From a checkpoint of a small transformer trained on Wikipedia: 14 layers.
Each number is 128 + 24 x the weight over its row's rms, rounded and kept within 0 to 255. Layers, rows and columns count from 0. The size above them is the row's rms in percent of the matrix's.

# layer 2 MLP up, 512x384, rms 0.0869, rows 319-423, columns 64-127
size [ 92  88 108  93  90  90 120  80 131  95  86  99 106  94  89  79  88  96  99  95 102 110 107 101 106 100 134 113 100  93 104  86  90  98  87 104  94  92 118 108 109  96  96 101 112 121  96  90  80  91  94  93 110 123 112 113 116 101 103  96  96 107  88  81 124  97 102  91  97  97  98  79  90 118 108  92  91 113 102  96  98  88 102 118  98  90  89  92  83 106 116  82  97  82 103  84  96 116 101  90  88  99 104 105  96]
[[150 163 131 128 118  99 144 112 121 135 153 100 153  91 140  91 113  95 143 122 114 155 139 138 137  82 137 119 169 153 157 134 103 100 121 127  93 175 173 119 100 129  96 135 116 127  85 112 138 109 102 104 173 154 190 145 158 147 144  78 159 105 132  92]
 [131 147 141 133 108 160  91 142 137  95 141  99 146 129 112 108 101 121 120 109 130  95  83  96 153 119 104 125 108 112 121 151  71 108 111 150 158 190 121 150  90  97 123 151  86 131 183 124 158 124 124 131 165 141 139 144 118 193 120 145  99 133 134 102]
 [144 128 141 153 118 115 160 128 116  81 107 134 120 115 148 100 108 167 125 167 113 144 110 126 120 133 155 173 120 129 169 133 156 159 117 139 108  98 122 108 136 127 105 178 136 123 125 140 120 163 122 117 110 143 137 124 125 151 117 141  95 138  78 127]
 [137 117 180  96 145 117 148 147 124 136 127 125 105 155  92 129 108 122 117 122 182 144 127 160 126 124 146 115 115 139 145 118 144 143 185 153 119  81 104 131 138 113 121 115 136 139 117 147  97 144 161 154 130 130 139 170 114 138 128 117 107 100 129  98]
 [143 138 128  54 122 122 125 106 148 113 105 166 111 130 122 133 133  81 127 202 119  58 133 135 144 139 168 133 151 117 160 119  84 122 144 103 130 154 159 133 132 112 122 133  90 136 146 132  89 129 140  85 149 150 132 132 101 136 108 167  83 135 122 106]
 [144 121 131  90 166 129 158 111 166  94 132 105 143 178 110  92 131 106 118  88 114 120 113 137 121 123 103  81 128 109 134  99 153 118 131  93 152 126 137 127 118  81 137 143 136 151 106 108 115 161 140 132 143 151 124 165  75  97 111 125  96 164 138 121]
 [134  96 157 102 111 105 103 140 124 142 132 138 106 121 140 164 135 124 127 118 135 112 107 115 108 149 142 114 111 141 132  92 136 123  71 148 122 131 129 128 167 173 111 127 125 139 144 122 133 134 163 117 128 128 138 134  87 149  94 112 164  88 137 138]
 [ 83 122 127 114 113 133  96 118 128 137 103 105 117 140 107 196 143 132 145 135 115 115  93 145 114 117 147 103 127 180 128 112 140 110 142 115  82 137 112 113 111 134 100 136 149 132  98 129 140 114 146 176 117 117 188 111 120 100  85 118 117 126 150 134]
 [129 151 123 117 127 145 112 132 122 102 123 143 132 159 119 145 141 108 115 115 181 142 139 179 161 121 155  96  94 101  98 138 126 159 114 107 152 152 100  97 138 117  99 130 106 136 139 106 106  95 187 129 135 145 112 139  84 103  70 136 143  82 117 125]
 [126 114 108 141 183 131 160 120 160 124  94 116  81 132 116  94 134 163 106  77 182 154 137 109 121 124 123 132 114 161 143  96 105 132  84 116 131 158 148 137 102 108 122 152 114 131  87  97 117 168 166 130 145 121 159 116  93  85 136 132 120 120 126 144]
 [102 122  91 109 156 123 147 105 149 140 157 127  92  84 129 143 154 126 123 133  68  81 160 125 137 181 140 119 109  93 120 149 154 129 107 151 129 150  74 124 166 169 152  86 111 140 129  98 102 110 171 101 150 130 103 116 141 139  79 146 115 143 128 131]
 [ 96 159 143 116 141 131 144 145 146 120 123 107 137 140  82 141 125 188  76 150 129 111 175 134 122 108 108 142 121 136 146 151 147 161 123 137 116 142 132 130  96 112  96 149 146 113 135 163  79 136 136 143 104 108  85 119 129 110 145 119 129 147 157  98]
 [158 122 119 126  87 133 129 106 141 124  97 105 117 154 180 106 137 140 146  95 148 138 122 126 105 115 211 143 142 160 125 119 167 161 102 137 127 154 125 131  99 129 147 129 130  99 149 173 168 120 145 184 132 131 101 163 131 108 159 138 147 106 117 156]
 [123 122 142 176  65 121 102 134 155  99 124 121 137 116 123 162 114 108  74 151 171 140 115 115 130 133 161  94 138 123 209 108 107 156 183 177  75  98 124 157 136 111 127 195 118 134  99 117 145 184 129 161 155 112 117  97 106 121 105 101 155 168 124 163]
 [127 142  96 130 159  83 143 131 148 154 134  95 108 170 130 123 126 118 133 108  96 160 114  89  98 127 132 134 125 114  75 106 110 111 128 162 100 144 103 136 122 159  80 156 178 134 133 120 123 113 169 145 103 144 140 123  81 143 181 104 150 141 107 132]
 [ 79 111 142 129 108 104 130 168 137 127 160 100  91 100 131 134 123 107 147  64 129 124 136 142  89 121  97  62 139 156 138 120 148 137 114 141 110 150 124 110 121  97 126 113 106 108 149 163 127 121 116 113  50 156 157 114 112 128  90 148 163 126 124 141]
 [172  92 114 123 177 113 144 141  69 104 179 128 126 161  91 164 163  91  92 133 101 123 134 133 122 123  95 121 117 116 151 112 150 129 150 134 125 131 126 130 127 112 129 111 125 144 143 139 135 119 120 130 146 106 134 130 139 120 102 113 144  98 162 124]
 [107 126 128  99 115 145 125 123  70 136 117 153 155 118 166 132 131 133 101 135 115 145 129 135 183 137 135 141 174 105 119 140 121 127  95 124 100 163 137 120 137 116 111 115 121 158 134  89 137 146  99 141 142 168 108 169 132 163 161 110 132 146 152 143]
 [158 148 120 136 120 117  97 151 169  95 163 138 115  98 130 142 185 158 136  98 151 112 119  86 147 115 132 147 138 129 112 152 138 137 120 142 142 143 120 131 144 108 138 108 153 141 153 151 107 118 138 126 139 159 160 163 136 140 186 137  89 129 109  92]
 [ 63 129 141 124  68 122 199 129 124 130 112  95 132 154 136  68 121 118 135 101  82 118 168 118 124 100 135 160 176 153 115 158 145 131 128 141 142 100 103 154 137 147 143 139 122 118 136 137 144 148 123 140 114 149 132 151 182 186 134 114 148 127 129 154]
 [148 126 102 115 138 119 141 122 151 141 143 150 168 126 126 112 175 101  95 190 139 115 150 141 120  95 129 158 146 139 105 107 145 129 150 128 117 118 126 160 116 141  91  99 114  88 114 132 165 122 160 124 100 138 131 108 121  95 152 148 107 147 138 128]
 [127  92  96 143 139 141 161 126 131 135 166 122 116 150 127 164 140 134 108 140 128  85 108 143 145 130 100 106 124 135 175 116 117 191  97  93 121 119 128 127 132 152 145 200 124 137 120 111 169 120 111 128 106 127 155 145  77 149 163 121  92 115 119 156]
 [106 108  72 104 121 126 107 126 143 123 153 165 128 142 130 101 154 141 115 104 151  96 117 157 153 140  93 111 118 158 149 158 136 125 132 103 105 151 121 150 120 129 121 160 111 117 151 115 122 173 111  67 106 147 118 150  87 174 137  88 113 107 123 161]
 [104 120 108  96 141 134 133 149 119 144 171 144  83 124 152 178 125 128 125 160 140 117 111 111 151 147  77 127 122 126 134 145 106 114  92 187 107 130 125 137 158 110 139 117 140 126 131 128 137 110 114 127 162 177 120  97  85 139 121 115 166 121 162 117]
 [192 153 182 172 120 164 122 135 147 139 157 121 184 129 122 162 128 149 123 118  56 119 128 126 146 123 135 159 129 151 151 162 133 168  98 152 139 104 132 117 109 113 106 123 118  64  88 103 130 168 104 137  85 123 138 147 165 136 135 114 125 119 148 116]
 [125 177 140 126 116  63 118 151 104 168 102 113 136 145 140 118 115 113 113 135 170 106 109 124 141  92 125 124 121 126 135  95 107 107 105 148 148 115 144 160 143 136 132 115 173 123  45 113 108 149 109 138 121 105 152 137 117 122 137  97 118 145 116 156]
 [131  72 108 166 122 125 157 135  85 170  89 146 117 153 122 178 111 152  86  61  95 114 152 130  92 126  99 135 133 142 161 108  96 148 111 122 141 156 159 103 122 156 124 154 146  94 154 156 110  98 138  97 105 166 154 119 126 135 133 157 123 102 158 115]
 [123 154 134 120 151 152 130 119 160 117 114 139  85 150 120 130 107 125 141 164 166  99 139 153  97 147 104 139  88 121 148 168 106 124 131 140 108 114 121 128 119 102  89 124 126 147 118 106 146 116 114 134 112 128  98 127 124 135  89 118  83 115  96 100]
 [145 140 135 117 109 104 128 184 105 103 127  75 129 151 129 113 113 118 153 135 109 151 109 124 133 106 150 157 115 137 104 127 141 106 112  78 148 120 153 106 159 112 165 167 158  88 140 146  92 122  98 160 135 142 154 114 146 103 106 133  47 120  86  81]
 [117 102 108 100 141 135  81 117 137 140 146 177 148 117 122 121 127 183 131 125 141 107 127 101  89 105 130 135 149 140 141 100 121 166 147  93 106 123 156 131 110 115 125 112  74 113 132 146 135 165 112 147 121 129 137 147 105 129  84  93 134 129  97 111]
 [150  68 153 146 105 127 106 127 128  98 186 132 124 102 151 109 104 127 145 130 104 144 133 167  87 148 140 134 172 122 167 133  80 110 137 122 140  96 190  95 153 164 120 111 106 141 153 103 150 162 190 101 166 119  69 102  98 133 107 132 102 113 124 142]
 [105  93 127 112 153  97 123 104 149 151 117 141 133  90 120 152 114 124 166 106 125 134 115 140 157 115  99 122 109 136 124 107  93 132 156 146 127 134 110 100 117 129 125 124 131 155  96 180 148 145 100 126 103 116 115  97 131 121  87 119 130 142 117  82]
 [138  93 104 129 123  94 140 111 104 140 101 150 146 153  86 138 104 136 126 144 126  68 120 135 124 185 124 125 120 147 165 147 117 149 130 134 124 118  65 102 130 112 111 122 100 148 134 105 122 133 123 154 118 137 165 112 163 131 112 105 106 132  98 115]
 [128 163 129 180 163 135 124 151 138 148 135 110 129 147 102 108 141 107 110 160  98 105 131 125 110  94  93 126 138 104 153 102  90 142 106 103 128 116 114 145 111 150  87 120 107  69 101  87 148 112 107 139 104 134 112 119 187  86 139  97 153 146 119  92]
 [140 130 103 151  50 131  99 151 155 136 171 148 111 170 119  83 177 158 140 130 140 146 114 105 132 166 100  82 126 113 128 118  94 104  75  96  78 116 128 129 121  76 112 136 165  92 134 111 131 103 105 104 137 117 153 119 153 130 145 172 130 127 113 154]
 [115 106 123 125 143 137 114  97 161 125 174 119 116  87 143 114 122 134  99 131 125 132 133 150 131  90 114 134 118 123 148 153 156 143 140  98 137  99 112 165 126 119  89 117  99 131 137 124 129 129  90 142 102 139 117 112 140  97 132  55 123 122 152 134]
 [147 121 142 120 107 118 120 109  97 103 146 101  90 128 153 108 157 126 129 110 123 119 161  93 126 164 155 135 138 129 115 116 157 120 145 118 144 157 137 127 159 207 139 121 125 146  87 121 119 159  91 133 150 131 126 141  85 153 134 135 125 163 150 147]
 [104 151 139 149 130 113 168 143 141 117 159 151 120 111 105 146 155  77 112 135 127 115 141 105 138 114 129 109 182 134 120 151  93 119 141 128 110 146 141 121 151 148 139 137 106 173 100  92 146 109 126 145 145 135 115 113 150 134 111 100 108 113 171 131]
 [100 125 138 153 138 103 144 102 138 114 124 126 108  72 154  99 115 171 135 110 140  87 126 126 119 123 130 124 130 100  93 142 144 102 166 133 134  75 145 120  90 126 158  93 129  99 135 126 137 148 140 150 152 137  76 191 113 180 135 128  82 132 127 187]
 [159 132  91 170 149 120 161 140 123 178 106  82 175  73  82 142 124 113 140 130 125 157  78 155 141 120 142 121 156 149 148 144 130 139  98 137 111 166 150 132 155 137 115 150 157 137 139 124 113 220 130 126 159  94 125 122 149 127  85 143 147 105 128 138]
 [135 172 143 140 126  83 161 133 159 141  93 151 163 148 160 110 109 130 147 129 132 128 116 119 101 149 146  97 128 104  81  95 128  71 107 120 165 151 121  98 135 120  98 140 119 124 134 152 127 117  98 106 133 140 107 119 126 147 135 112 122 115 108 106]
 [101 121 112 143  98 107 156 119 145 156 143 158 122 126 136 126 146 105 139 104 157 109 145 152 129 181 144 124  84 171 114 137 107 159 123 138 132 163 157 114 109 161 107 139 118  93 105  86 144 134 172 159 135 133 151 148 104 120 119 107 151  91 139 150]
 [148 121 117 162 110 128 126  83 100 133 153 146 101 167  94 134  83 117 104 168 149 122 114 199 145 128 138 112 133  84 138 116 113 108  87 156 128 106 169  96 159 156 106 169  91  87 135 105 134 137  84 134 143 143 117 141 138 104 119 111 149 107 138 128]
 [149 124 130  77 112 130 133 157 121  97 111 108 169 137 129 124 134 124  86 126 134  63 149 161 139 139 122 121 137 134 162 139 134 142 124 114  94  90 131 124 144 137 130 174 120 150 175  85 138 148 144  77 142  97 130 140 126  99 164 163  97 127 116 102]
 [171 140 141 118 156 115 162 115 193 126 116 103 132 140 121 122 111 102 131 100 122 129 104 114 148 137 149 115 121 131 117  69  92  99 115 132 140 122 172 121 145 107 119 149 116 139 100 133 131 137 126 118 141 180 137 101 131 107  98 122 141 152 144 124]
 [152 105  97 162 128 119 109 135 190 112 139 124 123 120 159 178 149 121 118 116 105 161 155 129 126  79 104 149 135 143 127 106 142 140 105 143 121 160 135 129 104 115 113 100 130 170 149 161 148  97 134 103 138 131 124 142 139 150 137 107 119 115 135 129]
 [131  99 132 118 134 150 137 103 167 151  93  97 108 133 131 122 135 129 136 161 160 143 148  85  84 103 113 117  88 127 101 131 108 112 104 126 166  91 159 123 109 163 134 145 155 104 111 104 115  67 140 120 131 160  72 136 160 103 122 152 109 112 154 125]
 [158 110 130 141 146 143 130 132 127 111 130 141 127 103 123 107 119 116 112 120 104 128 142 134 137 111  98  85 123 107 157 129 160 110 137 131 104 112  75 148 128 144 135 108  95 109 111 144 162 127  76 147 125 143 126 135 129 126 156  98  98 124  88 119]
 [129 111 114  87  95  83 145 129  93  83 176 123 123 124 130 116 113 125 133 112 118  73 135 117 132  67 138 104 115 166 112  88 113 121 139  97 117  98  99 110 145 105 138 114 169 152 113 114 135 139 123 140 116 170 143 105 125 184 127 163 151  90 126 131]
 [135 162 119 112 161 102 147 134 150 145  99  91 155 125 119 157 147 126 142 116 119  91 139 109 125 133  88 124 128 108  76 113 124  78 119 140 133 122  96 110  95 156 142 105 183 109 135 140 126 147  95 149 158 148 130  85 175 103 121 121 125 153 150  98]
 [111 115 145 119 128 103 135 116 145 139 159 138  97 130 145 122 142 125  99  71  95 146 144 136 150 113 155 116 134  96 143 122 111 106 161 132  89  96 128 125  87 142 166 126  97 111 155 176 104 113 140 141 115 139 111 139  83  78 147 107 169 156 111 102]
 [100 135 138 118 161 135 126 147 133 132 125 147  91 164 150 116 137 112 131 162 120 129 104 124 126 143 103  90 114  66 144 144 114 129 149 116 115 105 119 123 160 120 148 119 102 121 110 102 102 145  93 164 112 134 122 109 108 164  77  91 139 112 117  82]
 [144 116 131  98  98 190 192 101 106 125 150  92 122 157 117 134 143 156 132 131 107 108 140 115 152 118 130 129 100 127 155 136 131 133 111  69 110 118  81 133 129  97 117 142 165 152 129 147  76 116 144 111  95 137 146 145 109 115 117 138 110  37 130 108]
 [140 117 150 108  94 122 143 124 114  92 136 128 177 118 146  60 128 144 154  90 165 132  99 129 117 117 132  94  90 117 106 192 162  84 126 149 107 114 148 148 109 162 160 100 126 145  96 119 130 148  96 117 154 112 127 131 152 134 142 115 119 159  98 124]
 [109 152  99 127 126 180 172  88 138 149 154 139 135 147 140 141 118 100 140 146  59 114 145  77 199 143 198 138 108 148 128 152 134 120  96 116 135 126 116 115 165 100 121 138 137 132 128 147  82 158 150 117 119 168 112 101  77 134 134  66 164 161 153 147]
 [109 129 146 118 138  95 113 138 136 118 135 152 130 144 120 136 120 112 101 105 183 125 149 147 125 124 167 110 155 116 155 120 128 132 163 120  97 102 148 148 142 140  62 132 160 113  87 165 117 131  69 134 133 118  85 140 146 116 116 123 171 197 150 161]
 [104 150 138 112 131 159 146 116 119 102 152 161 126 100 164 120  83 134 113 150  93  90 114 133 121 136 101 132  96 166 140 159 134  82 116 105 136 162 128 121 169 124 111 135 102 137 136  96 142 130 120  99 152 121  93 147 145 145 173 136 101 172 153 161]
 [120 133 125 134 113 132 104  90 125 140 134 117 143 120  90 161 121 150 102 113 141 145 159 110 120 134 157 123 111 108 100 111 139 161 114 133  86 114 140 136 113 169  99 144 108 161 170 125 150 100  89 123 118 120 116 146 132  97  94 138 157 184 131 122]
 [165 123 125 114 164 135 158 163 158 153 124 108 150 113 152  85 109 189 136  85 100 181 100 129 133 114 177 191  99 150 116 128 139 151 102 157 126 107 128 122 115 115 167 118 151 152 132 128 157 127 151 132 154  81  99 141 145  94 116 155 146 164 106  84]
 [173 127 163 141  83 148 106 126 141 149 143 114 112 139 160 162 134 146 147 159 116  89 136 129 154 121  99 128 138 109 125 117 120 184 140 121  88 107 112 119 129 118 122 125 130 147 154 146 119 155  79 129 134  98 132 154 114 132 141 154 155  91 148 152]
 [ 92 140 183 158 189  75 137 144 137 137 158 150 157 149 118 122 155 135 132 138 140 133  74 128 145  89 164 109 153 155  97  88 117 162 121 136  92 159 108 111 174 103 139 145 105 131 158 100 138 169 153 164 131 139 125 177 134 137 135  95 107 132 134 153]
 [156 114 112 115 127 102 125 117 118 117 125 157  98 116 114 101 137 151 132 132 111 116  93 103 137 152 169 125 147 144 146  93 122 121 109 136 147  92 142 109  88  94  76 142 146  94 125 144 112  78 142 113 139 160  87 125 168  99 129 136 132 119 143  91]
 [139 111 157 146 131 133 106 125 113  97 125 125 146 136 110 135 179  87 168 102 120 155  96 118 160 121 134 172 138 140 122 158 112 116 117 147 118 135 134 137 117 130 137  94  93 142 121 145 140 133 150 148 120 120 132 113 115 141 141 114  97  85 139 111]
 [113 123 122 140 110 176 168 155 107 103  92 147 120 166 179  98  96 162 130 142 109 156 113  94 152 134 163 169 125 125 115 104  68 169 134 152 152 121 110  91 135  91 139 120 131 102 131 132 114 153 142  84 152 195 143 109  99 138 108 153 121 125 144 159]
 [148 118 101  86 163 170 112 145  84 145 112 137 118 102 151  93 135 140 129 134 167 135 102 155 139 171 146 128 113 133 121 129 113 112 114 122 136  89  97 158 116 131 135  71  95 140 149 134 153 136 103 102 162 131  97 154 130 104 128 101 122 120 128  99]
 [126 162 136 139 156 155 165 136 151 111 119  93 137 136 114  78 108 175 105 120 124 101 134 144 143 114 161 130 107 139 110 125 138 148 146 138 139 136 126 107 132 146 122 120 128 128 118 122 126 143 142 126 169 139 151 153 187 116 191 118 148 142 136 100]
 [125  87 154 121 128 142 133 112 118 113  79 127 129 144 121 120 121 139 119 115 143 120 159 143 136 187 132 118 129 131  94 178 140 133 121 109 147 124 142 105 161  90 148 145 117 107 138 119 112 117 110 135 119 131 158 121 165 158 128  95  97 162 155 163]
 [119  97 162 132  72 146 106 127 155  90 133  88 153 122 124 166 122 134 136 142 170 138  86 152 150 134 158 121 101 134 114 172 145 103 113 166 146 131 123 107 103 144 121  97  91 140 116 208 150 115 113 139 101 108 107 117 125 116 137 122 106 124 143 140]
 [122 151 163 151 164 107 112 106 175 169 133 187 167  94  81 147 162 135 105  94  92 139 126 103 104 129 143 145 150 172 138 122 124 138 129  98  98 140 141 128 146 130 118 127 154 112 128 110  94 133 135 111 115  89 171 170 111  97 137 175 176 116 157 115]
 [103 133 103 114 151 158 107 136  88 143 115  81  96 169 100 107 151 157 128 163 132 113 153 104 102  98 129  97 168 156 132  92 122  97 162  91 177 158 136 160 108 157  95 147 138 156  98 134  88 130 136 138 110 104 112  72 123 111 121 111 120 103 149 147]
 [142  76  83 155  92 107 125  88 123 175 169 143 145 108 107 148 148 142 108 156 153 114  81 124 106 120 121 142 114 152 130 124 133 138 140 162 140 116 158 102 148 149 125 144 162 144 147 117  99 110 150 144 109 120  88 147 130 150 131 116  95 124 133 145]
 [ 85 173 135  94 108  98 148 121 125 116  97 161 130 158 180 154 159 122 154 109 165 127 101 122 126 151 150 116 114 122  87 147 102 194 138 132 131 128 133 149 105 136 142 138 181 141 122 125 159 101  93  64 117  92  95 130 145  80 133 141 152 153  96 164]
 [ 98 124 133 158 112 122 147 114 118 145 161 108  88 128 134 100 124 104 108 133 122  98 124 145 134  94 145 120 122 157 135 123  99 178 134 128 130 137 121  90 166 146 135 137 132  88 151  72 119  96  92 122 125 124 117 161 116 143 175  91  98 170 149 142]
 [166 106 108 115 132 132 125 108 148  99  81 129 157 125 114 160 105 108 117 115 133 144 174  96  98 130 152 127 151 100 172 160 133 124 134 135  98 168 150 149  97 121 130  83 113 161 135 141 141 101 130  97 133 141 130 155 101 116 102 106  87 126 119 212]
 [117 154 154 124 148 147 125 167 118 153 161 104 132 154 125  98 129 144 156 120 140 115 152 105 144 151 121 156 143 126  99 145 104 146 121 126 147 124 116 148 132 124  79 112 153  99 139 147 130 143 119 136 113 116 151 148 111 104  96 169 126 123 133  89]
 [128 166 162 115 118 142 131 117 140 115 119 177 118 136 137 151 123 124 127 135 131  97 152  87 119 160 132 186 152 125 162 147 132 121 116 118 186 110 140 138 116 164 129 159 110 117 157 114 167 169 104 125 129 133 127 134 120 117  84 153 167 178 153 107]
 [110  89 114 115 110 101 131 125 131 123 139 106 142 110 155 129 118 135 125  67 140 126 133 133 159 140 104 134 124 132 174 112 109 159  97 114 103 136 128 127  97 100 127 171 152 146 121  86 110 111 116  96 129 125 163  98 138 155 124 132 125 158 123 133]
 [159 165 130 143 125 100 150 154 131 145 123 146 136  73 157 117 134 138 125 143 126 128 122 157 152 118 109 137 116 173 119 150 138 155 146 139 114 122  77 152 102 143 122 136 125 117 133 128 125 107 101 127  67 110 108 168 170 155 121 138 140 168 144 135]
 [145 122 104 118 141  89 123  78 132 156 142 119 129 125  94 123  95 148 101 154 127 148 125 168  85 109 135 130 110 120 127 115 106 141 120 152 122 116 158 102 132 162  99 115 169 117  91 133 115 122 119 110 146 115 170 181 167 163 117 178 123 157  92 111]
 [120 137  92 102 131 133 141 160 121 154 137 159 151 128 141 109 131  86 111 121 110 140 128 110 111 120 102 149 157 133 150 109 151 131 105 117 160 126 122  83 139 159 140 137 150 141 133 135  90  78 134  95 123  97 150 139 127 150 120 133  91  79  87 163]
 [106 129 114 142 141 178 167 106 129 129 138 164 142 106 117 147 140 129 113 107  81 151 151 144 111 127  99 143  88 134 135 137 142 154 116 138 133 142  77 154 107 146 114 145 124  96 117 124 177 107 132 159 104 166 146 125 106 124 134 102 157 141 124 110]
 [134 105 131 148 119 157 106 140 103 113 156 109 119 122 128 128 120 164 115  90 117 132  69 145 141 122 148 165 110 100 163  94 179 114 173 137  87 140 182 182 164 152 118 104 102 162 120 132 100 141  82 109 108  73 149 119 121 146  96 148  99 152 123 158]
 [148 164 142 164 107 145 141  70 136 140 146 141 134 164 100 126 130 128 129 108 109 104 163 149 141 119 138 102 106 108  99 119 126  99  94 129 143 117 151 152 124 117 128 119 131 114 145 127 103 141 199 163 125  89 184 114 141 141 114 103 158 113 156 137]
 [123 124 135 137 116 142 139 111 113 108 133 109  99 135 152 119  93 118 118 123 124 148 149  94 152 134 123 133 151 198 134 109  89 161 140 180 122 165 141 125 141 139  88 121  96 115 140 121 109 127 118 132 143 155 158 149 114 120 109 107 109  99 178 107]
 [134 142 129 199 147 125  99 158  81 105 134 142 118  98  96 127 103 124 110 165  94 163 103 192 130 170 147 121  94 107 136 134 178 113 116 146 135 132 162 153 109 153 157 147 125 156 118 128 134 143 127 129 109 135 156  89 160 211 154 133 127 125 138 120]
 [153 114 128 104 128 149 140 160 175 119 135 143 136 157 145 148 105 159 136 155 129 121 166 150 104 119 139 132 101 117 146 148 121 100 143  99 126 149 106 144 100 146 115 114 159  97 123 106 131 132  86  67 159 135 139  89 141 117 132 144 191  71 144  83]
 [109 129 109 123 108  81 102 138 154 110 125 152 112  95 106 161 157 110 106 127 115 128 145 130 136 107 171 111 115 112  91 143 107 101  92 108 157 151 143 164 137 119 134 122 139 157 109 112 119 148 144 149 133 115 112 134 106 129 131 113 115 160 167 136]
 [116 130 143 145 115 162 119 145 146 121 183  90 131 134 160 109 142 136  95 112 108 163 117 104 150 148 147 111 132  79 142 166 190 129 134 134 108 117 149  73 146 111 140 133  88 136 139 136 103 117 137  82 144 122 131 178 116 170 150 110 155 131 113 110]
 [128 150 114 137 130 160 146 123 125 121 155 164 114 133 115 172 147  97 124  86 116 124 109 154 202 132 172 130 128 125 138 122 125 151 113  86 135 107 134 103  86  93 132 138 144 161 114 137  99 188 189 110 125 118 154 107  70 136 115 141 128 108 155 119]
 [113  86 122 137 136 118 149 172 117 124 116 134 129 126 118  94 141 138 102 181 148 121 156 128 113 146 163 117 124 171  95 129 138 118 125 167 118  79 130 171 137 143 127 106 128 151 143 117 123 137  81 115 150 151 103 119 183 109 170 100 133 115 142  81]
 [179 120 158 131 114 147 148  77 123 124 121 163  85 149  98 149 105 136 125 118 147 127 133 149 119 120 136 119 127 129 160 143  95 163 111 105 112 109 153 109 111 140 109 153 152 109 114 165  91 130 160  98 154 129 122 124 133 117  95 161 179 118 150 115]
 [148 126 142  84 116 104  96 105 103 166 129 119 103 121 156 146 128 152 172 109 149 108 129 139 121  90 126 129 130 129 150 109 141 153 133 102  96 106 111 113 110 155 109 117 143  90 142  98 166 115 149 102 116  84  96 106 119 127 148 144 180 147 110  93]
 [144 154 141 149 130 111 106 139 133 104 138  94 166 127 123  79 117 156 119 154 101 128 195 163 168 131 112 115  67 148 109  90 114 107 116 160 133 140 102 141  93 114 121 101 146 142  86 139 152 162  88 101 135  76 159 110 163 123 117  78  94 129  99  93]
 [133 108 163 170 129 140 112 130 142 145 141 132 144 171 121  99 105 123 121 122 142 153 106 172 113 116 116 165 106 123  87 156 145 101 134 123 121 113 138 115 111 133 146 110 110 112 114 133 119 140 151 100 161 110 119 172 141 176 130  90 177 139 100 127]
 [129 161  71 179 127 118 121 127 156 138 135 144 126 116 177 183 109 129 134 119  97 109 100 130 117 167 118 122 142  96 127 123  96 128 128  94 126 189 123 143 117 123 196 144 159 138 154 126 115  94 154  96 167 131  89 106 115 112 108 138  78 139  92  97]
 [136 102 115 133 148 119 140 173 124 172 110 117 130  74  92 137 127 143 133 126 117 120 112 106 149 171 113 105 128  96 119 159 136 107 170 131 134 145 127 120 132 113 165 150 137 114  79 115 136  78 114 148 160 172  77 135 123 147 127 122 135 137 143 112]
 [144 110 137 132 133 151 123 142 186 148 129 117  99  91 114  97 128 131  94 118 126 109 125 120 145 117 143 142 137 103 162 134  68 104 175 132 138 121 186 134 162 128 121 110  75 143 128 125 112  99 154  95  91 122 155 143 128 145 159 166 111 135 129 125]
 [139 124  85 126 139 119 107 123 110 128 138 121 117 157 109  98 113 115 126 125 142  79 119  94 108 107 120 134 111 117 111 105 125 161  70 136 118 165 132 171 184 145 134  67 104 136 152 174 121 161 135 156 122 137  93 161 144 128 123 159 160 120 127  99]
 [108  79 136 101 160 142  99 121 103 122 137 152 143 157  99 134 114 132 144 106 109 116 154 158 151 110 172 119 158 111 131 130 141  85 127 161  79 146 140 120 128 109 135 139 118 124 132 123 161 140 110 137 135 141 148  99 119 126 124 135 135 117 144 104]
 [160 161 104 130 121 125 168  89 135 120 149 123 189 100 148 129 105 132  94 103  94 158 127 107 148 141 106 132 144 114 151 127  92 117 142 164 132 106 114 134 142 100 110 122 123 154 124  93 149 122 142 125  98  78 114 162 144 141 130  91 161 114 106 112]
 [135 152 126 154 180 127 109 114 140  94 113 103 103 136 104 112 141 119 139 121 124 102 157 124 137 122 134  98 141 115 172 145 115 161 105 153 144  80 186 126 134  90 160 104 169 130 103 108 124 161 110 155 115 132 103 130 153 129 180 161 134 113 128 122]
 [130 109 138  88 117 166  95 119  98 117 126 144 110 118 122  89 131  86 138 114 113 156 113 110 107 122 118  94 169 129 137 120 137 106  77 127 157  77 148 114 115 160 140 174  88 100  77 114 108 132 104 129 125 116 142  82 126 150 156 126 128 100 124 141]
 [167 141 119 119  78 152 109 141 113 156 116 100 155 142 119 121 153 115 115 126 136  79 126 122 107 123 142 122 112 121 139 119 104  97 123  94 154 160 102 163  91 143 124 133 124 131 115  92 136 137 126 120 126 150 142 114 117 116 162 157  93  91 106 101]
 [114 156 109 103 116 137 141 124  95 150 115 147 141 146 138 121 125  94 115 109 137 133 129 142 108 122 154 135 165 134 109 108  98 161 137  85 155 147 147 103 129 136 118 118 146  75 113 156 134  89 104 141 144 147 144 160 145 124 113 143 148 134 114 165]
 [156 114 116 116 137 143 150 155 141 136 103  98 165 127 125 107 116 111 124 135 157 137 140 137 137 103 146 118  99 150  87 126 123 114 113 138 134 125 104 127  90 141 134 126 117 163 114 101 101  78 135 148 156 110 131 128 153 120 111 136  83 101 116 122]]